Weights of a small transformer language model.
Architecture: rotary positions, tied embeddings, normalized queries and keys, paired heads, value residuals.
Training: a variant of Muon for these matrices, 91M tokens, 5527 steps.
Each number is 500 + 50 x the weight over the matrix's rms, rounded and kept within 0 to 999. Layers, rows and columns count from 0. Numbers have three digits each.

# q: layer 11 attention query, 128x128, rms 0.113, rows 110-127, columns 64-127
# k: layer 11 attention key, 128x128, rms 0.114, rows 110-127, columns 64-127
# v: layer 11 attention value, 128x128, rms 0.142, rows 96-127, columns 64-127
# o: layer 11 attention output (transposed), 128x128, rms 0.102, rows 96-127, columns 64-127
# up: layer 11 MLP up, 512x128, rms 0.134, rows 0-49, columns 64-127
# down: layer 11 MLP down (transposed), 512x128, rms 0.124, rows 0-49, columns 64-127
q110:482535602431541465443590406400467494496502528500580442479554584542518549521570536492588621547581518496559496489462528492553523424494488579515503478431482484494452534497482621461439621513426526
k110:431550472522535508467497513486549487528515537527501409515424460565468447497447472402534462553563558533456566523549513504539539440520449419475502511496496553588485519498480503500504491562503469
q111:521516512498503572509534502608581499472610489423555527498584478557544566571523446451483467527578509443517371513452460481511558544525524513476479468551493446499504507521540472536468471492563593
k111:552491469623508442471460591515517513521676437498491493482454476529478442557432478510468545488481475603508515527413476537441394487440551563512491402411504479454453565607419389526480511461494524
q112:437492395547426400505548360452584480554463540497526397454544460508609496459478568562532550483614536528535537441518536525539545512600503383496502508558423517513494553493462602426432419396442536
k112:454502559581577483484527437507482523533408529542528480432523524584460588597519483536556401533516479471518523466510469440501580527571502431489517519485478528472481469467608601447570477480520477
q113:574479418480543453531452612447497608412481496501480473477434514463547453545482496559551501491517563555485506532540416421489590542419407542501551499528599549537489507556481442487514514522459495
k113:584420484541497460413488622567562578482499442536503532474443477499486508528452485571460485446516449534503462498459448465411475454471502531454486437532525501527594525551520420512596491591558438
q114:531457475456449498459466440530504487572460482419496430466448647449444532523615406507548487569492565485461554519547493361551557567490518424500467529485505516562420462490449529489586533444464588
k114:539590480495487497520535498529577425506577503568511585533437508563351568417447521489454466470496540517478506592553497424417515537509587459429486480479583488494529473460421462608537428483483514
q115:540380489520499542433554377541503533490391519580563450533484495482440521475547556456450477576423481491414502460518477526488500528491460486576452546552605528471486519511518574421581534506566572
k115:491542518506587557487433643544423434468597592451401433436409509423548490599449524548543400479574482529433612531505481466404499594409539534462506418540747560522535441396495546528470563612585314
q116:500342394620546407479413435542597563489443479534418477529462503502503462599481497489508530505413455505482405492646528457513558529547607433555549504550603663435484617420444478429468469501439500
k116:434482539567542446544442574422421654474536511619451520403432571487518487518482561500507568495536418587488523615577493572460524515516534411455498420475534562487581613482542486478583488534484555
q117:609508513524548430571570590397525545466536506465501482564480499458534407482500434545475531582433462624574478541608467565571527503410475492487518462419560600549448534536508453499428470489486488
k117:490518462511488448423598359482311527514366546533557508542542496496558562495522518584542470430592436466363566512476496553518465528567451481599439514447439532454523553474495434429487638497433608
q118:469551494452433579472472384528467437597398535502432476516509625581489557530572582433422468581507513504519483550574557367508491545531453496412455456580447512492576418465513508588520500451571637
k118:540529467378522491398506386456332424549456513470541413474661437622534654503617474445584525572467523444495564512531509476577601464548480525481358503474392522501452466399480535410534511483545596
q119:541456485405444531416594512370475471507549523442583559473580485561413474422512507463445481635487584454419585549470443548543483507566513536372475507498468457468552595538537497576459564596520485
k119:588556531534483648463473562585576544328548388465498572476480388528600423504517521453394535424496546471527444548478376431467501514371584553495705480520539450584509483601514516587494570509537544
q120:458594510487542536526605507592459544500435553520505471487545476467557622592589468524425615586514487534526456550503502547475562561604564438485604508438450475376584621468585491480552607423590496
k120:519519592523555569385532500431527387568590535528589518457536505512547515492393536536460476619463473441526529505503479512571453491513502445516498428492571494510535421529544541505451514528617498
q121:503492524468483539477412663501487486526533533526416408558428501487462437470400492451428437412518558412456586443515490544451462465444523558557404466538468420565421386445543436551505473434558398
k121:471560474457467420488540512573572525435452407617438459457452477550517559540542602521506500387487473475462544471654478470547389591518528380454556607540536518498439473540474517557477387484457501
q122:516501438479549493615437508385428460527594460511539401450477569504529516320572517552536476423517423581568510495435591525519463396527608525504461539517548477504540482476432489528425431582523490
k122:469538491480506552511439614507529526444469488485439487433460492463549581553501513477478430527609543513477513582551451392434620518451528539508557483509669507500488518447373467551417584423472366
q123:500533553390440510366518495432523519515531441517480476486413569429472461497425506433471409466509608485452506573453441535399467551487622480463497539498504486474501524488495425449506487456404533
k123:496529422498387570543472495503479466553417477464470510547398516502454493528587484441395545412469488500545460469537426452425515440545519475455480591488429499561518477516481453560450457436433530
q124:486647426485554476552500537367527499484517481507536434493445515534429571462527553517503472518518473614431496509528628471474557554460570457511460517524646554562481394423516544526481446509510406
k124:491514511430516467565442553490498320547567438461456516532400492474475403476514523455530495475553498496566430530476511453541399447452524470433527500452531437498461501499549455475420417524486499
q125:432474537397477430472507514394408480524371443434570463493574446472510494368541472492480555514508444365488536497456647532501496479561589490467480592438435461516553505517508433459519515450487511
k125:500433520533459414541448551510457584477537543551475541555432465463458460444461542611510523413532331498432518535479530590484522508562397399505449508533416555475553525442668451433416529456426598
q126:640528464540519449511513624542473502486583487556514439563457525440508467436448541528480504501597522434543550583443471575578424513461521508510500526524571564564512508420423467527364545534480492
k126:440417430590499620475473413475466447521400435501563447456590450531546478451570542465499644555384476514412427443489492527547383551473440560508516515464473621429529436446543614397432450484407447
q127:562441496417396451481503548493495481381614445485553511438424526464552457439538466434502631496475488646473565491487530496428433497484499469565448443542587413475449524567491567479434438500517536
k127:582502503381562447570506665555530477370477479470432590517500552421597504406481520557428482446465549409482475554474530572380409464497467530465492496570506533507567500529563523430532520447514511
v96:555470457453494535559460517551560488482520517519476483438593525490508504481476395472408461588669443572490555482558496498501504511537472476488552477497532523526509495572511499557475573495446571
o96:563468500563381391567514467549497449462492550506548461370410611524555592486520520435494428511578493544421525506474501510471536420529540523558535542597498539514508553504504496535558519479400480
v97:464389531533497507460466469485502476486499515491478499427525462449404537415500443355479529592462525597461590443549500462499478427546487512490558456506539538485547467576530486447505404433540465
o97:510456482559501524433458469516561439537613446634554465547475573442519568443522492482564507453509489363479490526492466472487504544559417514464489421421499419442520459578526424491452490505523513
v98:530511597598413429367480548607507500539495575488461417471597534503461558517477426497466528441441572485488465441453458544520503516468480592488429423480500519524470509574465552561498674583520503
o98:530532590500541442481394521525477587574640532612502435500496550511572450554451419425460497472523435473566410434460493538511607488499473468492444595520535491576492474509548458519573512497492495
v99:482525474439421520524440482468414587523498522458386564493498475516553492460469503522576427479512469495488500469502550499498525469497488510514465466505434402436485501474525542372514468428444539
o99:511523599460544583587515489523386442514603418522498451555546542540501441528482556383457593494509454502500471486472524426477473528440470553479536468419510440509494496496531616505502531447500496
v100:400550612474519527538538480507437482483550580519647617572513517493509493411539430540448499527504504586512456520482458552486518483562479564518496498416442520555495487494504494467453516444520505
o100:590571549472502512448540508476444421471570492577496515524547577505541491472549455458487513471456497514389470448507497552481503614479594577529458492468511417568430504428384482455488577476493552
v101:469495450413570457440443486473479541521497529576534558529504517447554471492493529377495574529432529547506572560589496496482541527595550578493429438512476523496593577388475448438552543569514635
o101:527499578543508466508466637391511517471430527491482552462433572517573511483518435458536584545498553499511469464477488474468516533436462581583419613464595521434539573575507513472375477520519391
v102:532459567471473495474457545575465423474478493489565439523469499541526567504565581476488472390455491452424489510553531535371559515485470538576544440527515502390508499531471491472534552594514497
o102:528457554476556487538560602560526587483470484523394435524544539441471519528502496471564533456535506418525473496539564550482493452510551525605453390663480441555532601576511408496458552517512509
v103:540513449497478427522567472505494522520547537406549511441479514527497428524497489511483511601496526474472546489585470449504453508544510517524434546527420508442525561546532537480464500473504521
o103:608505555461488430400491527472601495589513468489534449522480460507477559519467572522519556491470506483434510470543585417553389433613493502522472521498479594591475437497436546621498532527499505
v104:446458552529530466505463518407448435507442443566505455532480413524525561532446513520436511517526551397506491481506500347533445380413501563494568557499562517473505452526470498461480604489599489
o104:582511540439655535472427578543453491526455413392437508454507484485475531503440479573473350413520464517520463458521452454542456399503421400513494442474514525489483523499488469487592597383600517
v105:493540471567503534487484475449567458488504426479544473501514531530536496463529395526514531520536487444543505499527552497576460475457423500482442464522513527467475499449428488548556548529512462
o105:561517586517439479490472394496482523435487482543516492577600503603576498488577503609459481450525521469527503535526505442579443442377422363477439528489504531564534455503626478550549552461500473
v106:523529551538462473455418453451440504511570517495479477509500493488438481468466555462579502526504532470529530501474432513549535467434495500543480492478524552556570430579523531481412565573496555
o106:473384544533399565380507537518509514450519518417500482584452451486582466479492536547490465530560477591390551521489448519567478582455489562554501505498575520544415588490530493583436521477494438
v107:488482468466457492450527492501584509486447418456512563457556515411531458583496361447542474485497520408482571521516557503552489529477466460385633477564379554439426475476449496488579516462536508
o107:463441463495460477499519492455518392495511432496405507505561562524546513464479537514443540582508517511481496491490542451530561593545419497667521453532529462539487517492509523497456489565527445
v108:571523492425457433424403455461492531491499565505427515519580461492617578445557587513502437508398457451506499522545519509580521472442423452479487565468556674469556591574468463432682446427443453
o108:489491470447466482407451506463464524469532544607563494547539530446515550556529532446534474465417467547552477507443466464549604435581528564515471495467480537488466528436489483407577435487510532
v109:477450490566492498576433485446547517470431495564494582518499490559514478494565511472501425442532559505424458453521454559537600543481466619473456525504579533452530529492495497518509490498456447
o109:481613497487506556370506502560510482565493472557529523483439512546460511639544498567460499272471547493550436524496521510468473435489429348524492523517539547527460478486530455459563602506505510
v110:582510509456445453512494517403454604577369494430564497502560529450413500428542510456519520483451519473560447404502505561471508483477495477587495558578529489481539507464483462448480515535495541
o110:439526404449493521459655507549522467513600456530478474451516521517407500468544569576552554512357516507445525449552479634495522456422478548443404509465574504519503572511510509448493551448501475
v111:538481460529406553507440495486521482571484472555506511549471518571529400504457490490455476545447577445492478538465559533572543591495525539462553446464541498483491562517523475544477506528541531
o111:404477560512514466592433531451533497561461499437547444477561490536395501484449512399571497516495451532541499511455560520514365513489469345505554491548376518386398468569461465474489582520541543
v112:494447532514498547537415513455534546470442384433486550440501546538495601495491561475541533606547475546523434517532541563505479537489518537544618369487502513529445448501530506513478432490469424
o112:584454553464536571528492566459574521465466507496542455551425470456631522430526558458589571489460546564490553519556586463467534625513529512540524493435512478521509434480511544528574554480508584
v113:494498551512503534485495488441518492475460506468536584547425482455441509426462497561492586511520440529404490484506465442521496470623552571561496507575587444514482544550554554466474533495501497
o113:479451449535553517514499534587478488482544479482405476460506535489543523520541489528394470496417511504540447476462490638482446503507551478405524516504514527544521482469621514573548477539606518
v114:460410554431483490526502527508503498498527614516491527489542476484474434519471458557489469528388454401486430496499535464448404518479467563435505525536468478507566527528474515499557510524455498
o114:557569434483480537553419557438638595557470510429531512483517486469495512575493525530474468517428481534574613456436538587398599513481497484498582445441507500523500553485479401496538438520565517
v115:504496444527396517511375470453497515550495492557465570526398590436490522531506512491451555478427465427439520433482456397411522504491523422435538523489521522484484401610503560526445455444507467
o115:452504468509466471562481524482518491501467478459566534474516472531537571490534458481471484448460527588497547449494417474496481469512517420476527530522503479436483519512542592511587439475514461
v116:495445518542502559572532502525613550616426505550533513435459518569554523552561526610541582548461502535456481391494466489494545456491523404476477472462503522484520497487559499478508571538495477
o116:504498514503511603531521524479568452393435448526518516511507505521448525458523568571477587579524439479427538503501490441526495520441625550543423572449574445598589507520535456422411466461518521
v117:528453544522564513513465540504523486467442514534440544468499505500443595460485586438488617448507553462447461491438571486472467503518524527561480423559549495464392445523509530486463454500629546
o117:509530513467506476439563519496530531456493474573518531439437397498522538614532398497554471594463460551501476430544449626554645503523539532515548496502429573482512580538577502451473486488531516
v118:558490466533532438462493492498530552369471450458508529503483416440569498478538389430448413414491440537500498497533518508579523500467521573495435503519474544404479483532529482531502429485536576
o118:515555497511527503513504582500431605393504415503431430477514538548494554518578533458546527464527564478479510472429515516507569366496441527599452453467533468567532579533384550566456459481543535
v119:494590491606511518417535542520439431482448559570496401553424553449549438410531528526498499592479521498459483513423343455428464483425485463494527414470456474529480496557543553583504452486442511
o119:456395451445452587533422505427493539463360494520456480439534558542546565499508471570524495465555425592459506579493569535463555473549486412361499498501460487412520560548460495558479519450619479
v120:554462482548497532421498518553430481517460449512546443468524506484457499506449493514446614514530480454521505546479516473522485526531521512577544485513440528489497518548501511519463465515462539
o120:435507474527510481487512476561397542530573315552462463489448567532461360445537474561444496574535547429525441524459580492518540496487581525488526449497521581577579494535450488427613548467547643
v121:533519468411501384621524525492519448424559479398495516495553502574477602440436491459468528521568526539550490538540460467481526460538538461492587606477429603490479462524512478520510452551446458
o121:582477485514353506460563458491526538459517529539472579538503609469559520418479495603609561590566560467546585432570444609470570458456507508473479560521507349561498501455555477495519407512397430
v122:516444545521472480456457514518407492461497458461606459475537566517554512533513598493545426480486503471474510513394484475511547558580508484494555564530541585550502498481585480557616560524491552
o122:425452540497469418547407526447481528477456524489511471507411457467467485562491382556533470579505441489530491353560453535578504545440483495517621452511539539533494399462461506577600482493483590
v123:548419497488589552511494510555534559516558460490438518587456534587501519494516506572475461544550448585508466447584598523506455513526364471491501516469528435472548487515538481472482503540482556
o123:469482559455576535416419573470530503519529458553522496519522490430500465539565492504541484466430497412391492532510523482486359504447439507550463572551555582576553564511432518427485468447473413
v124:535457504555545531454424525445510497627526445486463515507552473480526382459513500410536496514570497536395604417461456533444564497445583545551473578507537532652520481581508500544551512494483533
o124:491426510395498539495438510577473538457525461399556549521504487580621371446488527512613473568506452530544430512525557449522588514440438527578427478533428494481495494561510462415512410565508540
v125:443536485595428473485498510501432480537561520474518498494474528452470508496398517505572455419462490572516543437456602532476485491471425495529395473452548538502420478422463559496485484495473516
o125:522548564576530445500520475443445495466530493480486548456516515527541456441496503431459447490607492405493481431532445566566467586521484481399534474514481450493551507480467572513480482614537534
v126:494498499497545539579450484494494581481527470555482499523490465416504395483417620501451442496513535583567444474526555483465494428545494429479494451453558556454511523533483516451513462595444523
o126:432511511431547438429556520489550458530583468436464501591375556593514536484486512453551400534475421490469510517534534399517573492523404499510555478438484560587575522532505508504490563543415540
v127:483523532455477473538443543509465554540490541467477503504517513449543398497565488551471444446540560522506504580550477550556434484579389534444449590504545479464550519536491605406524489578418518
o127:423483523547487478580474595442544537523466514581537453502572477455492599432508454530472461627565476512518421529434484412564514478471486422455457471483474529446526505511454409474501497435574543
up0:504554507431451539460587505543482516445518542446448526489561492434456492480532480513560490512522533454441520529460507522500533625520552484485469447440390400476450442499500447478401592519546469
down0:554462531520478451480460527484474522488441506496462443510473491487443500503439450496516508553477615473595444456537511500375491453385495525460521463451518437578546517480465473520395382499459479
up1:555442441503538493483516476404532505468482542398530467444557481542571532529410569460542494466570471397456558433443463487521544435520412482444445554436503517534424443507515562449526594448450548
down1:463605596425435514478497572554514480602476397516542473532478568422530472451584545495566434524510542571553506514649537538461399492427541474541516472469498504480444523529599518521489445446498460
up2:528512576528518538445481493506456490481504545509492539482580538503551497421592569561490571509507521423556476505505418598464557520528546460508512556602587519411448484509564474548544553510499500
down2:547444461494527467437518628514359492556429474431505523506516535533474573539464491549528532480491534523546534503448559620496452394501501462519548473504602558424483485562556472526464504470486589
up3:496443482538523529531434557573559376559536516429407524567541571571469552544508571448435459514461473484507559546615503507559471463529513442514461502454468471560476441441498507443498487464433498
down3:529513450512518489554455517516496405458500467494413543475495530524440473585507545463481488533458489507468510505647539516531524484504498403529481454496565414569565587487445463544518450465503450
up4:470477495529429542523518562454527468521567529418560465512525555423490501508519536506572476580456480587530552486532492527598525480528458487482495552574498517498486453489490438542449528481510512
down4:606519542468467533446488474447467455541463576544639499501503488515554465517487488510512434444529472449519454563541548388484504494474443434461478487445488465475507506484499519524588561469538517
up5:473612499442444518464487443414561541575485473466450489566533529522549413544573602487457427510549499510478519502566554493457451575522394471525492515487496471500470467471576517492550464499570504
down5:578467382514492543522477563491414413471570502556517509584488524530502385448566486551481496543484504513518393500417473522497548485488494446530540548437546577557445448637518538526594551478472561
up6:529509405499592497488450525460460512527469506355542501536525524508503469522485552479520490589528417561586431485543379594428431538486519542469479574512489471430434510547476484386491580382508444
down6:582489551555500465506499448524498537463454484385487505548468498473511581476540477476522612488536535482511590586456489503549563357522487461475560495494416575521524529469463500399470485575524501
up7:417483515456568499470414481524421448597506500487462550561506504501624539552510530504449456585432573517505448552537621521460543487600500410416495495448564644528444558474532519567436555498498526
down7:463485423458432488494374532493527441456514495469477482537488513595464473388564431544466488585388522393485535501491525504482425461525517577414491491528485544495531533500468455454519466511477473
up8:508503494468402582494496547484478507459463538498457514412480421512401480420542474488460449544494442534476507557444497459535471498526500517527458606508468618426507550508521542503509502469474515
down8:490418512500520545534478534535549431517463484540542541525515482489573463574438536556526530453462456538524485583487550550470526462553440543593429454494607512512505533445563517473529528474452413
up9:501415507535469452423437575506478503514503547445474494537491558537485463481568431429419451583583480507466538461496438577512452506645503554506474485588472494472483503486470457489569549449532525
down9:450491521511480497547519433503464590433417485596557520469489507381529597555463432489584586466442586514530567494457611493489549466438485488514503466464500448484549421456513597518460471456513536
up10:632410502435521450545491498462537649471434552442543486575452532410493485524508522511424555420565509515482469425518500482403553480561497505447532480526630494455496574467506466529465543450578479
down10:475507532455461510581555535521438592542437412572476557589445536511507559524504551464521523479418473556509489545512521554451499490499555428573485513532531418547512532548453505548469569449490506
up11:496490465562462487473512547547504497583470539528448417486478479498536501435435381438486452583430551436509441458511563493554443464536487378426577449487525500446433504456480474539488524511483398
down11:596448481585502506552473482508492506455431578515582486481465448496536452440405499496541445507436548607504512548489544439523582479494535498423528422499561514518521462458508525520495512549552411
up12:525513499492546455493569557503565584538504493526534430561488521374447466527459434505451521589537527485556523543521439554517448525487521504589507448586493471489515516526479486438469482494488555
down12:550485431534534452542568429534567520519506489465493449499587458485491481454447387417533520571457448494433491473599467523496498421511508433520453512483499421557457519436545416453461533540507519
up13:544494442495559523593496583462387478475510458471527537443568489538553477544550501533556477453574619490479437618474604520465481468491470510573484507507434562402420482434523580435528492454499551
down13:513506599581488555576489408475586459526578509429451508523539447515506571468474568388534503549499461441467471534530503457485390479589529518492537558486447599535507503495497512441511544581487473
up14:423486501560570557535436575507474432493474575459451535577551568520448500488456485535492536541573552490535448449482557450499505476500503488595345467449401499528505439507493533585415597533524569
down14:478496524540532426457482502480437464474493607506480427503501584483555506518534561469524572507446567489555484461504502462412426569526489453469427477516500462484532514537517549457460450485600490
up15:604554583403438427394497544509558465568490464465483438419551502430520472460454375643558584468516527576494429488462516545530547523444594534605374557562464558494490552496472458530516444467495450
down15:449500472479566552481461486460503485523562533537473507547543520494476549557530449466475546460515470454518566433474444511468443475529521505489450404544457518389527474484505572540480526431506536
up16:406451423475512504430611520568523538518578531522531504547545438502542525471562536557565537493563480491495526490567616518637580569485523555456483471444399474460466471488514430565487500431492505
down16:409541459447529419511484531488536557535516473540495394547471469512610437501523491474562536550485484552508405583471508439524495509419475555531474512469535438414474488585458442597552475555503440
up17:537539498473616463539475630505414512460498600415503516543502582508548474489501468570540506603470507411443493464528602473574449508444524405600428417470466593618581465509437465530546474462500555
down17:414525390496584485473502488499489478542434461467516454543545603567506527464488518558535454483485507466564533542532509528421496557456505373625531456449556393459329412483606506504483441402513518
up18:530498454496497539425478603476472462524521456511631450549540607623464490527410503546480514422497487463540524548601617535555577494560494575536441482457429492499499550526493527451417424429571485
down18:478448467416476564485495549531469573435520470525479472545420514488525510526534563539576509535484459487539391626560466504561531450472488445388601492517464556495480504494513576480568496569488431
up19:568462504499513507580422455453544506526502509535388481618518479400515562472509445465516563440452517544470481444459479472434509561463581513517607476580477460489553424422498535433552525503549533
down19:589539516574510557511537521539378578447483457435528515466530429612564515546478570462535540471386507372451469519477472477472476486548425445493379478428516569513535562463598505494472449502556485
up20:469534499534467496490535532561452459592384531532430420512578542509513560552577520571560511408568532510442452513582507573483481554423533536546441578587485504511582470456475463557528478444448512
down20:551483495558573469493499469529500504516487477420557446489468490470522540451504543506533528447559459545518474451523573499472528406454409555485462505492512570479523499493503498512500492409476447
up21:472512587468546560450462424444483479580473522473578576579547489444514511451527528534430465572440460472395396426556456530584464526468515525522447448521489484493440469495501461439578492405461504
down21:584491474593468484415438502501484487409461461450450501537443476554485535532498363519503537428581560441424500511482495432534482502509538544489507450514506480576480470458528490485494554469492602
up22:527449534457525512512436426592509515445493518564465487549448438462658451538510505498543479534610547546492526408535497573456533517526540481451596518528481602401494514540543457482478490482466525
down22:476435473518399474503581484436488502472562532492613536472502451503589516552495503507486464568460450508571507526488559552494515543546418477539558512569541527524411468457488549450486573513486516
up23:494556481494516603470521474540425450517528545439518574488558526397450506434477555470455535478442534522454517406462549532436482578434410500535459554427438479571455570474507448477410392496446450
down23:467384594528465518553463452509572430474475485390444495466465564487508466523482576490513492501443435444518520582536505540436479545527485455515418470590579532488529486453486525445602644512481488
up24:513530455543571472518517605509476540507448559558552475537574527515508510516446513552471524558514514492494527424525493555457492509537488453397498561423509488531432505502509461468501544459444622
down24:471487451505460476448466470508350562477536479501481516440462467469552475502427505509424556512509452532527504636411518498503452433575507516515480539512454473475594509484534445428511539553446537
up25:526440554502535434570431537462427537517471480548541426504570536585570470525484522540451562538481484481521470485409526550603494544485446483540468491616522524451495565468466442464500564522490531
down25:436474485537567566526481529575462460486487559415524583524459511564438488466480507474530406557553519459468553434460498428519453495526446434456532402385522542471542421512497583508609410515484392
up26:509428489551510523530543418528579551562519490440476523454539477559549433538445496478565565467568483481552560532425487576522555376480529545551525458510465479605486523563513441530481455540554526
down26:479514502439475540486491508466497538525526529506487508449482486587539554462621510543466464519507520447416440438619552548491466535450449471475509496426524501404524533463517538453518460459462479
up27:596460508483522557475526513504463474537574487552513466520414579519553579486484506555493458507584589529584435477520478473557471485527516497535510490489508484452481525449521441469476540538402460
down27:500462548504522529532520550434578407519472580448552588493463579427486494507469585486614534567498484610417461404492422435556469598520547476500514486479460478510516544504482564459556426521422473
up28:442494554475540517431500415575553553492520527499492514541529575484442484476531593543479468556528544508552432475542388497451428519508467623577488493586374489653392595518566502539489427524518525
down28:455485509473491572478503464531474476464484490560375550525555483539516519499426569519507447453457537387539596571448428461383476473478490487620602494523526397535419511555573539521475581550524530
up29:460524540538495572493540584532494508545511568454493490451520543514578467453580450486446514566468397546507405458562448509519488482452391575577482489425451440541484394442396437475528531448523491
down29:479530501441515524536529553467500514576562558500457459516558530557507519563592477494581580575474506436480550522504501527469492536456468515594501458457518419505552495439571564537546626408475492
up30:445511497480505573503540490471534459459471548500490575440468501465408528517468526452426526448502502437546463472498463526516519503479525510486526542543477482475496435629518519491497508487421496
down30:522462511530530470532523514623458409416485562542487474435591485439417530369547560477607581485569461534451589472450529487511550527506416474536480477484475575447516519524446452475513559577532454
up31:521510541543508550486504525528443433485490637457346561542524474591409570501525537553458498447559563502495463525482507456506492526480517469534548536519471545503525624495638501441541563454511482
down31:570497507527404524493544502506510382494547573433469525530477567478560416442510511511569463509500563487492458541490517506539548462519511475501516587507482532514621516506488458526600582600457521
up32:475559443491495615567501448522515492611455554498507430587500414413489567541504420489496490579510487610429524611459422418492417477465472551478396466540545525535500457480484478505493543581478464
down32:533470548592496429506506481487453554374547465542427495538586480479432451484457462516522508505497629478448452487486455452423478493388498538519509550458495523578468455423526492485502505442351540
up33:574498414459391457478532496441515521510403532520575478523464539451507487413454556558453522492472490505489487518509465453490508456572488536508428472510463499454524485592529446460464486470531428
down33:383537496476548506525512472475480539486496491531495517528569470494507497511554494434462498473464477487446545525543426517566540529458505467521372510596514577483501527518486524499584492501589466
up34:552437508481475397455479506525459620516503475535493526501558557468516549496453493424524522456557546504389461492553545519529539450581520520507482620525436554577473553527503513515373560467494418
down34:533548534415518464622415599549449472470488486499585503497426539522503506499488409524513477514509520498592481547425565519538634437406506495487531511515565508442471552545570532475521550492413533
up35:492486514511517434490464481527477496434514492573502429537516516470519516530464532467544527602493492474427518539431540556384544538555516457484444440428498464553538548428483531501527543484484451
down35:469417543453481522509526568545434605606463503543512482437527499583452503479458509495558492453509483497556583492474560516515473486454486558513527461488439464477459461477499512533500529588536487
up36:516439548530433432427505477369526419522486576405449477550433509486495558485427498553524454564477464461401444531454587389554512551536453551548393400462519522486500545505509530553447543465536447
down36:324564475537493500484550495564558534532502554501479440502500441479518487560521494532470544555588540431447538581581628468415581558445533496597455435454566554430453405542478458637483482550479412
up37:539460509519589473472531534525474577566482544524469477534424433425494543488495435430552527485477561458465503488504543538545543447490561487476492481489479487531511478418492470496576570448423491
down37:522458451531419475492439573475488475542542433554525474606427611416471498527440503482483439516587493637508566494534503464463573487405522556505510497499497484470470580491455514463547523578529519
up38:519475553467438518571411567519534524510444492599490527613481513416447568470422546476497451502453527520485485447522419474487469557454539423487494602525510466433522455453369460447562434538495506
down38:441519461505459557472484519415473546457485484358589480499473472523534430399485424442545533449512467465505498495499507535478452512476491532355529558496509533485554482514563496510514521489543547
up39:597497490499514510516459521619477486531481523456440497465554389504497551525506474459477520368600517441535553510484520577469562479439492515532435594449456518499523454571573467549502506445465484
down39:534418415538462526492536496480467510496388418513505444484509486565473501624556526539476494488532463463552445511530510560517480573530526547511508462387488587477512441507435456483616401404488528
up40:447544558480525603517499593505486555579472491425536497520555408576468549496534470533452554538476567552459533524594493463488450469472603570491482616466516501412425500466460401357502482407450522
down40:470458477533499366465571535535362509535478518523518404497491497554504554544418487458474503450492456492484430475450452521427553475569475510464499549560637519588499513523497510451484488531524563
up41:496581441408569468552442479549538384570463500463541504481528518470550460552487482534444432516444550539539503537485596530473538595496583460512563433507512441469429431469522461509564506474458526
down41:513497450468569437536419542566543582473489535484446515545631557493521513580537587537514586558573499475500566523453507519442441529552632527425503490531486545560550519503422458488466445588553513
up42:474461452441575397635456493572441456560520546521472559417536518536485545442555480538458551525588488426475409536551479550581549523478490474459462503505470467569479569422549463464494461522539479
down42:471544501505516439547516456556516453586507494485485548464553519452510516479493497473524541487386558458515481532514445454538474531535494444493536395526479440419517490420543496577577509418450502
up43:488565538554604510535562440564517481417519498561439536496481523510487486528370556528544534469495426498398475611539451496576505522449587623558472541478484538604479524459509513526571516499481510
down43:424456487470560597565511493425554495510593492533515466590548448480521506556470529626519543481473445501507498547511493519515454439443589547516572541439476613561568389487437484515562504502521498
up44:556512599418529506546516527482452459592527506515518347477525560452564505482390527507363456415585499478491479524475497410554566484516468538505610655447548539540491486455477549524473494470525505
down44:463442477443495490443500501455506432497517477510559494446476484581492444544430521541497597533582577462554488540482494455585522456380450452430571506476476408471538480471629510517582455579500594
up45:603482489449486533527471493493471563481523520451418527496524463456439501482369550534438516515513484429450487489416501543557491469566383510530382498487426462443450483493434487454464475498422592
down45:623352513483441464464453471399475476529464556426541474397514443493419482511427568549502598425477586488490489465521508518413529406533460483559470569521417524508513395507542426470487554523453381
up46:519552536468532491476446546502472506528492535435470518518564520495523481515527510567419550629490470554482470509612481558505510449539474528464495613533419530564560453373481571383469498547382436
down46:465536456523465479492493415531536673435503444489427515510574507547509455579525598531496489571511595515468553444449512475459520545503472581538596559624419463488536549559498435482524561452418452
up47:331474560490467445412462472517550503490433544546488506591506560458484420445486489551546505567418522503406409417534449530604477474449608501543425484461600445551457531452466460461513430528504561
down47:480596430546473543545499591621573408499611483563507453441496653468551443545494472548524472492503485447545411448497510506506555525470553493429538472485544488586456492475485541542512531527509589
up48:517482553448521424516465455533508509555509478525451511511466527524585474507455553553555433428467495560412433556564470588556508429436487672573488480493525502515450440405555496495554544512437488
down48:466492469452527508509592493494483478502636512442494458530449403527518507495533543483537508486460392572485500525506459532442592531498500537507522475429488549474600488492565466606514541541462452
up49:550475513442414507514570447408483508436521503590500487590449453534500512551507548462407526438477552416603601524537525481509532513560495511538518530471532539506546447573429521526583538443507493
down49:483511500479519395464415557494494453494477545464494502424483532448516439474492466546441504424499450444600506508490442538497519447587457513559479497566511510480547466437521405427490486442556491